config = dict(
    head_dim=64,
    intermediate_size=1536,
    norm='layernorm',
    tie_word_embeddings=True,
    beta2=0.99,
    lr_head=0.00464,
    decay_fraction=0.815,
    max_steps=7241,
    dataset='wikipedia_en',
)
Each number is 500 + 50 x the weight over its row's rms, rounded and kept within 0 to 999. Layers, rows and columns count from 0. Numbers have three digits each. The size before them is the row's rms in percent of the matrix's.

# down: layer 4 MLP down (transposed), 1536x384, rms 0.0452, rows 861-920, columns 96-143
# up: layer 4 MLP up, 1536x384, rms 0.0546, rows 862-921, columns 96-143
down861 101:491574527505480476532569471471459405527479369468504466485516485440456473492468515490488573461432430522541565484516495528517485432458542460405600
up862 111:510485463438610552511460550536513532469400571526608481519569496449477403466372482535456510527517528449538498446554432559438529503431491484531493
down862 118:611452504457452538507445533483552474474488437495518525502521621471477483490530464511535510531503541525502523556489456535535536480509378439562492
up863 092:515548395431471439502488477546496519502505548483492420574514579510433484541428573484543450487545492503541479488524521475394403453455480484553419
down863 091:512483470641530477463453543458619496533514481535522525512540388477453519565474488518553539555486505516502530538504463432530497544456439520417535
up864 086:587477462458530623530429448476480513498505558510586514487525496565528523488426610540449462516512541375466437399484487506514528500563519457556581
down864 085:490453551469477470543443535390550488586530514509403470494483484467607467499588499522565531555508482477522543551512542531539401499540388428570482
up865 106:502416477393539564479504514504432464503485493445431504495574575492463586532518502556536430484529451488447456485481436450528493464412494506511520
down865 111:493552552386534527496523516438518536503402438501532483582499455508439507523536532479537465496445533430502517545462449469504480459485572402473466
up866 094:517479582555571508472473479536498611391530543500462602485581509548483544461462561481493534434479563457484552456435523537500492553490412465455493
down866 089:600597490541478450517478415499536500502501541589553463507521367514531538463422493469382487541472514498480459497460470515572586502468495524473510
up867 102:573486452487542464402392531417545446399413420538603463544527585477427503536446628382557434514456484503453500512433436540459418511526571507550441
down867 104:563460459463504481530450571568539555513543511456494497385510519399526558509522444427479516499520513551562509497476573533518533561546485469473540
up868 096:506498543431513491574492490531372570469480485586487437479450500498552550535535429541487541488528489474475401464496522371525583526500526484475517
down868 093:526466398541501494533604503394447586488492403462569481499471550427477502468533412626501502543528496564536560443467502474579460540473530506461429
up869 102:515541473458473454438481464414437484506382520608479517443509504542474568461496558477542561431549410609503402521620500508506422473475584489479453
down869 104:590627509520518463504472497543497451425550535552507407468456503556518578494568383500615454559475475549463507509500416514483508572452422444474508
up870 109:545548463466595572460500499523441571493510631509548532463535461494537461449511492446475523436490467438560468513593476451432434537536503433477368
down870 110:474533523650544526526489426472552432597554601401499481508443423486486469513455513441502548446459455524486523486582535520576453489418563436514553
up871 092:516552533496499425584420399479525440461552535562475499345608611562379507482532626543469475423543552420542469495416566499529505482395430597464526
down871 097:523409467511471568573471513495496459539564516501486421504395429396558490543490488482569482495567409497510538482571508522482447536539544467543475
up872 094:525405581502516463544575502420440585456487577453496420532456528500530497574483530477456501518503488485544442461450436444498473521557475409479557
down872 096:481418509588388493496463482467496530527477470557546480490520443506439432435528534476471475568547462476543551543611485386533569503536438517511461
up873 104:499546557473556476488542534571426540508471544498425487427516520473436510542530469524532488445615545586528495446531502474601513414428501436517483
down873 099:480535412483447435494509544466478445469444566450524501567520534463502511517504506530498508497427424431471592596491468429500518453517519490512524
up874 106:523479458519516475427487446547465418451467574473467461487517516440509482488451472526522514441458526459563485548531504445405429596444524496545497
down874 100:504426566487484540517505439473598482436459569525511381564395498506589438518573457475484547464639499463539542502538478561444478481456511499474404
up875 119:618447492519615482445480486541473560448445495480529454514518610452480488529433553473499493403502510519557483486443460549456433510486596463570490
down875 141:502508491506509486485500442535455462499533463488478517571489393503629547593600471451442497482529496584502497442482485449549455414400404514520483
up876 087:428531599470516553485538495532438527507475466494534537517526487492532577477545516562430546490498424531518482541510462425551493528451542513456495
down876 091:517493480611532548466541566462479540398442522587584503476501408442437543391558439414498576495466504548435556562506525404558546538501490476504497
up877 094:510466541459558593508518499603462587476484474530496533525392505506460530466507508498505495521510551506408453510490478477527505523479417608503522
down877 083:435552546513506449577607446493476682458449429460592493582487546520410423520521456420517461433442509436505587473513479557470469463446524518522549
up878 094:520446511415605551514470534502482550448447510514502496477544483504419541473558419506485434467461477466449498511507509401488560457560546468578483
down878 093:645436447542516508531569517503430490509505509526439520609446551518517556571461538530524402483439547532511441489491443536492521432512551438502435
up879 095:526494548518577495579478422491458451422480506560428492439476495499559562486485455524573514476473492499505492491512430515443479568448526378504469
down879 090:460539480515470503513490550519485486505537461513532527498584587526528518473535536491451487519592501448527492476408593462438506433400488486540569
up880 112:580498407489536548555476441501500478509454472473474466557547485441507495460425561471474521449511562418462434506503406518526519510597539567486491
down880 114:461554488518498463514508551474531544459481487556601497547543519597489570429451432579395529461481468469552533508502472530469506575435510574510616
up881 103:459549489480643483478439519520485489465494505496508504510475451528552520465577483433521493514503449489445454461533428500468473521531572526506424
down881 102:408521491486468435435441524538440477511526487483569529434508527423431513557520515544525522466537451543504586483543541497397491473465476526517478
up882 099:512507477466461451500489478442547600461502563515533512503546485577527510487487608465494552502513535504508449494470473526449522473496607509510452
down882 095:476512457488418554470511514523503488544554565423539555463533528641538495544459512423487553469552483406494456506457483530510565543450554463527468
up883 095:510494481524464495503497484665528454472415557553500527469519436509470609565538526513567526503494494385486466498505497413489559517451442558515547
down883 092:515458563408490589485544530493478401490502473418466494542532525547505450427446493482499450550578484595498522508532500460515447519439518471448537
up884 098:501447519473436552505381456458498459463523499423561523473517525487437472555505614465507592486520499458573476407480457437540428461525485479503465
down884 100:561483487458534484475475586480468425492401490404513601496554518515565446522579590464488442433545487419507541473538527484464512513522493441437505
up885 104:447556477490513479419502457498598602444489538593496581521478445501528501503448507446380534572510473522480483516497531469534463542509525484465430
down885 105:424625497522515558468455468452466534479448385437527498461489536560400383519500407551488496469598457528555509512496514497446516538357571469468492
up886 105:435494446490477575498472558486421542287534485414577541455481643447555439477549499456471467509426562430542493546452377474478534407524562530519514
down886 108:553556459503419423540487451489562558475508484558444438471487461551469516533509605504468516403505453559490513525462575525469593519523472494444525
up887 091:451519452447522491568483488541591474426479538541545415451566458522425520546486526469471489481476456531517421479465497441506443539512513477493523
down887 089:450583424560459443424526505629430492485512445471380493518434509538460593464550432518580589465475496522419524551551467548547562504418477550537543
up888 094:503499564464473521532518528442409528530483469599463482540526494522532523458522519551546580445427499540453398381442420529439559593534585365485501
down888 091:498490474488399450486453474455571513512445509583484447393503482488544512495600376557447419573551465564485557463469513379450489490494494505449487
up889 108:430432521469410499513492409502433532438391516533514491457539545476503512487568450508469470437567401473461443472568491492539577423497531531505505
down889 114:462436585500545541433499488515476396557456447430542545507548497559518524532486518605452427498528501436531544495460347419473451531485566587475500
up890 099:519545560478554482422507374515539503445409442531539567415511494547529545442518449506525440388509459484581439517552520458501584540423542554499505
down890 106:561538552448463518547438565530462507433515515564487474544434468436480459512497551459495479585415494556408665378492457541522462499585483515513495
up891 095:487508492533551503453532568471462555425507567462521529507453501524529530531476380512453520477432453551472484490525496477510521456461565473504555
down891 094:503519438496543406476489493494466510538519450502561454482533539485441510470483570462455531571512504483515563498452470525465470416446552523506493
up892 090:512408528444417535447564560454483483539531600515508489546472445493520578643434489371458532443468421459421455525533488460464535537509491438579423
down892 088:458578544561540510427500419426495566470507538519550402498495458519477451495538589492440445567519373496557524534528555509447443392519554530573505
up893 105:525511596446551544427518492520473544542484590465548468578522553449559524526525558463524535384363539531554522499457490518461477574542614427548511
down893 111:417565414520534438585443493482480483512623459562551599530502456552461510469566412511445493588498444468452495525496426493511577469465416545534482
up894 095:459502515418605513485448490521445577583508408542559522469553510490478512453505541509485570399470489449487466552367480499462561415506481412545539
down894 082:394429583467544529415560517538453480515537518566476487569595463473510425508490482570526569517541478423477487537587485585528521502435484582491535
up895 114:567488432493516573476510558539499556539438565480443463397514458493450595569539578482446538481427600478438431435488439426493503461465551551601542
down895 086:532497463528506589458507497467504543478525490492495459477509526516431510471499551516506547512507554482513490516523516541449528489488497555607544
up896 106:517438456501487444423425425453474435505517572520451465545485494487448559496575636476397445465459498517512402497515390502437508448453488505496394
down896 105:517536614514491554523494540505552410416395486546476450525456567481529525531531454404513467573504480566472473504565534446504526505529545516460550
up897 089:480499502464528550539437414525479459418494491529465633427521497430435519477489506511472554469488476528513435455553467471553511452548417512500526
down897 084:585432501476449452529595563540573494432502482497494557570498443436448475449515403553575468474504524459531569605539480442545509492522568531558485
up898 081:551447452453506544498486524564456586499552518515501630435491501524436536509462508452408491482529607503423485339555459514506581463513442504554506
down898 088:525532564554566461449639473492549525487511480433561518539454508479520534493521521430502498452532444477593579601501478559571484419488491529544536
up899 093:509464405557420526466456515368466491553473611589566440447397491487557544460516486452544453504491485438509524459503443472527491513567456460518448
down899 092:515510602524538533438430500532461501495569462489473506456521550522522388535476476537505539533421515557567401527547466571601403447462474541457588
up900 109:473502383477481534368539442470452415367558487533501541462542462612438485492505594462538489493542478530504546545487478543376453513484464526480459
down900 105:420517534463553486532487460457497476510482484505428444501541537533505493529470514457430558561563529484601453506495536380537571497614448517521519
up901 110:527438489455528535405451524443472556537413460575624456496547543469464484408536622441528546422567528495572515444456388498400541582593546479487505
down901 106:432437540505446458580528447506502586396547446475485470510519523453532539481530501491470403491420555501407489523517414506417567477536561456519537
up902 092:512480482456482491512585431545449538454528585592461519532466479521484596517551525447443491453388494454368344543552540466438484606452541523530485
down902 088:493539536525492453424517503392484459453585533456437472451536448487634530452445478499486497602552394477534562600539504462470498520557430583454549
up903 099:486578493478493548472556492473521485447487443504517463481526482542513570418457435477477478537508514451437417532435421541521600637500571475504480
down903 095:475598448553529535474538476511488600534523471518500454452481470476479499506399390512446475521525512531534547514458504467577510563570491484500480
up904 113:566505438447583444481514510429487419473448449576498520487494461596437489603476486420498491458411471490492533490456536482542539430449557392464487
down904 111:511559544580434515449411466524427570492491453531437488518470557501477487497503565515436605534482525534493544562516551487447462441495587459502564
up905 095:432460437402439575556443458349448470536493446577520459475549525510509501546467453450448403557504496485505497415429430538437512533374469476549482
down905 097:468437509552581491492514443500494435625527505459479483498467497469455545528407516458489448641571498612539444591424525454460433486509556563535547
up906 092:562421456421571503545500533477499546438504579517482473460543502561423551451510531473481415526462424510496411439516555484438529533474440493458449
down906 096:457501385579399539440553466492582483497498533468515508469535417493540552444457559473538521535517440487523507526490508548497446570516545457512573
up907 106:517400472443468510510380451544589485488507510505483552454507532567490555513493584456485541522511515496433472586544477378497501447485445537486464
down907 107:426530472542516453464524560531545517400483528531464498470504538392538533468537410453515495463448475493492522540544587364544491511562468494453489
up908 129:498494403492525488480471424519469539431483539537619474449507486488451547587457524421520596399462398461483465418440508443553510512614626535478515
down908 140:621559470591501450445515498446592538553465417583492447515455463509399510517434423486451436521511482556451474485568487564473458524426480442450533
up909 103:519500450501581531459552503539502368586394583502502477427550465518480558457472583425468562458471485517509437508488462436483517500514487415500442
down909 108:467580545593390479459489529496577459555513504590545544532423468493614426519482374622542460517477483438460542492502468540555497509548503554498408
up910 088:491435454534456419453522485483537524505569515513549455530495533559541526462460546437526455492470442469498494464479460514499451558479483470545511
down910 091:501494521499532498628505507433450459419497468473481515577469392422511451459488466499524456590487509543492536482540357483530501558467593541484478
up911 095:542424467462580561431548492606459478506523486439568439498554480424528547461503501471533511432514532465499449468519450474427426484606570434516461
down911 104:512473559496386490474474531527519506495502508630437481501450508469487436483466516530535585503539463487428585510567492460504472494464434519505520
up912 105:512448518509487513521465555527429491463456516485498453504482478571454505612565585472511473477483494477510473496483480515469485483480422537506494
down912 103:537482512485533446490563474456472525495460565521584481493427468474482479463492460440560461479609378569392418481518473472512549588380461521450535
up913 092:485495521413504503460514448526456633545438513563432509513571519514496525545545503497528481466477573567449488480520486553459575458415438457574509
down913 088:529594469563560434437500490510518524457508565446500439510442442522413529503522520514510505486581402526559439524620471407549499484468506476513462
up914 104:462502389497498477452459449497498436479489499448567498411480565481496607444554579432511392531511532435466517482563505443478451506427504474475428
down914 097:439585520421502505417464562553483528482511530490453490561522524457469449595534461454500575473476462583453458522501492455578450552559527556466506
up915 090:461526413499553495471574493509512580417459440501488467462571530515527576523504457517419553465524457506479499542489543447506469443431509425431461
down915 086:516483531473430427492450571589446530601540533502518486504446470494519567403538548505445545502491575509448564438485410515467465576549506504522460
up916 087:534315524390462520541508569468591551486508447472612549456557564550565551550476455495428534524518452372441450396440489483518556567435499450579524
down916 087:498464591565510532528581492600448529545435557532565424446412490576519492472487496450534452548490481483505431529421552520483564456511522529518508
up917 094:500476445504586424477425487517491509472503497533457527450543474484471609539426417498465556471435450452404473504508486529487469571463491527525507
down917 096:476573617504504502430536559470501672489399466526551585388441459442439491506523617468543391531608484533546617557514601538527443343448461492508454
up918 105:613425495548581496430515470556498476454419561507503439446505535460381524550499524380526385524462566419535502406467488521464530497519454457513558
down918 107:457595523550540574409508546434464517547529469464477534461451463412575459480463504415475527517535490519409427403483483515502521440458462582470551
up919 090:500462437392485545448513422473597482491409497483564536487559478505496532522496514372507617493551448489534513414400361540504586545521523443538530
down919 087:498431421519434450562434564568544481442490463508524476589456567526496498598424452569447423539409510528538536511557592456540546591493432545486508
up920 098:503464417483504510532425473476403525502493473519569540487518502517474498522472446441344520494562523477479499497566520547541543452463545498533539
down920 101:509418610508446508590502496507447445461528480530549476489503533519520519542504440435491392508502530463446543421490468451518514446473448497441402
up921 093:530504501398547579530576498536476585516500570498444520572502446482506503565547544556532515542489519466490484457358360481518393546433452527458516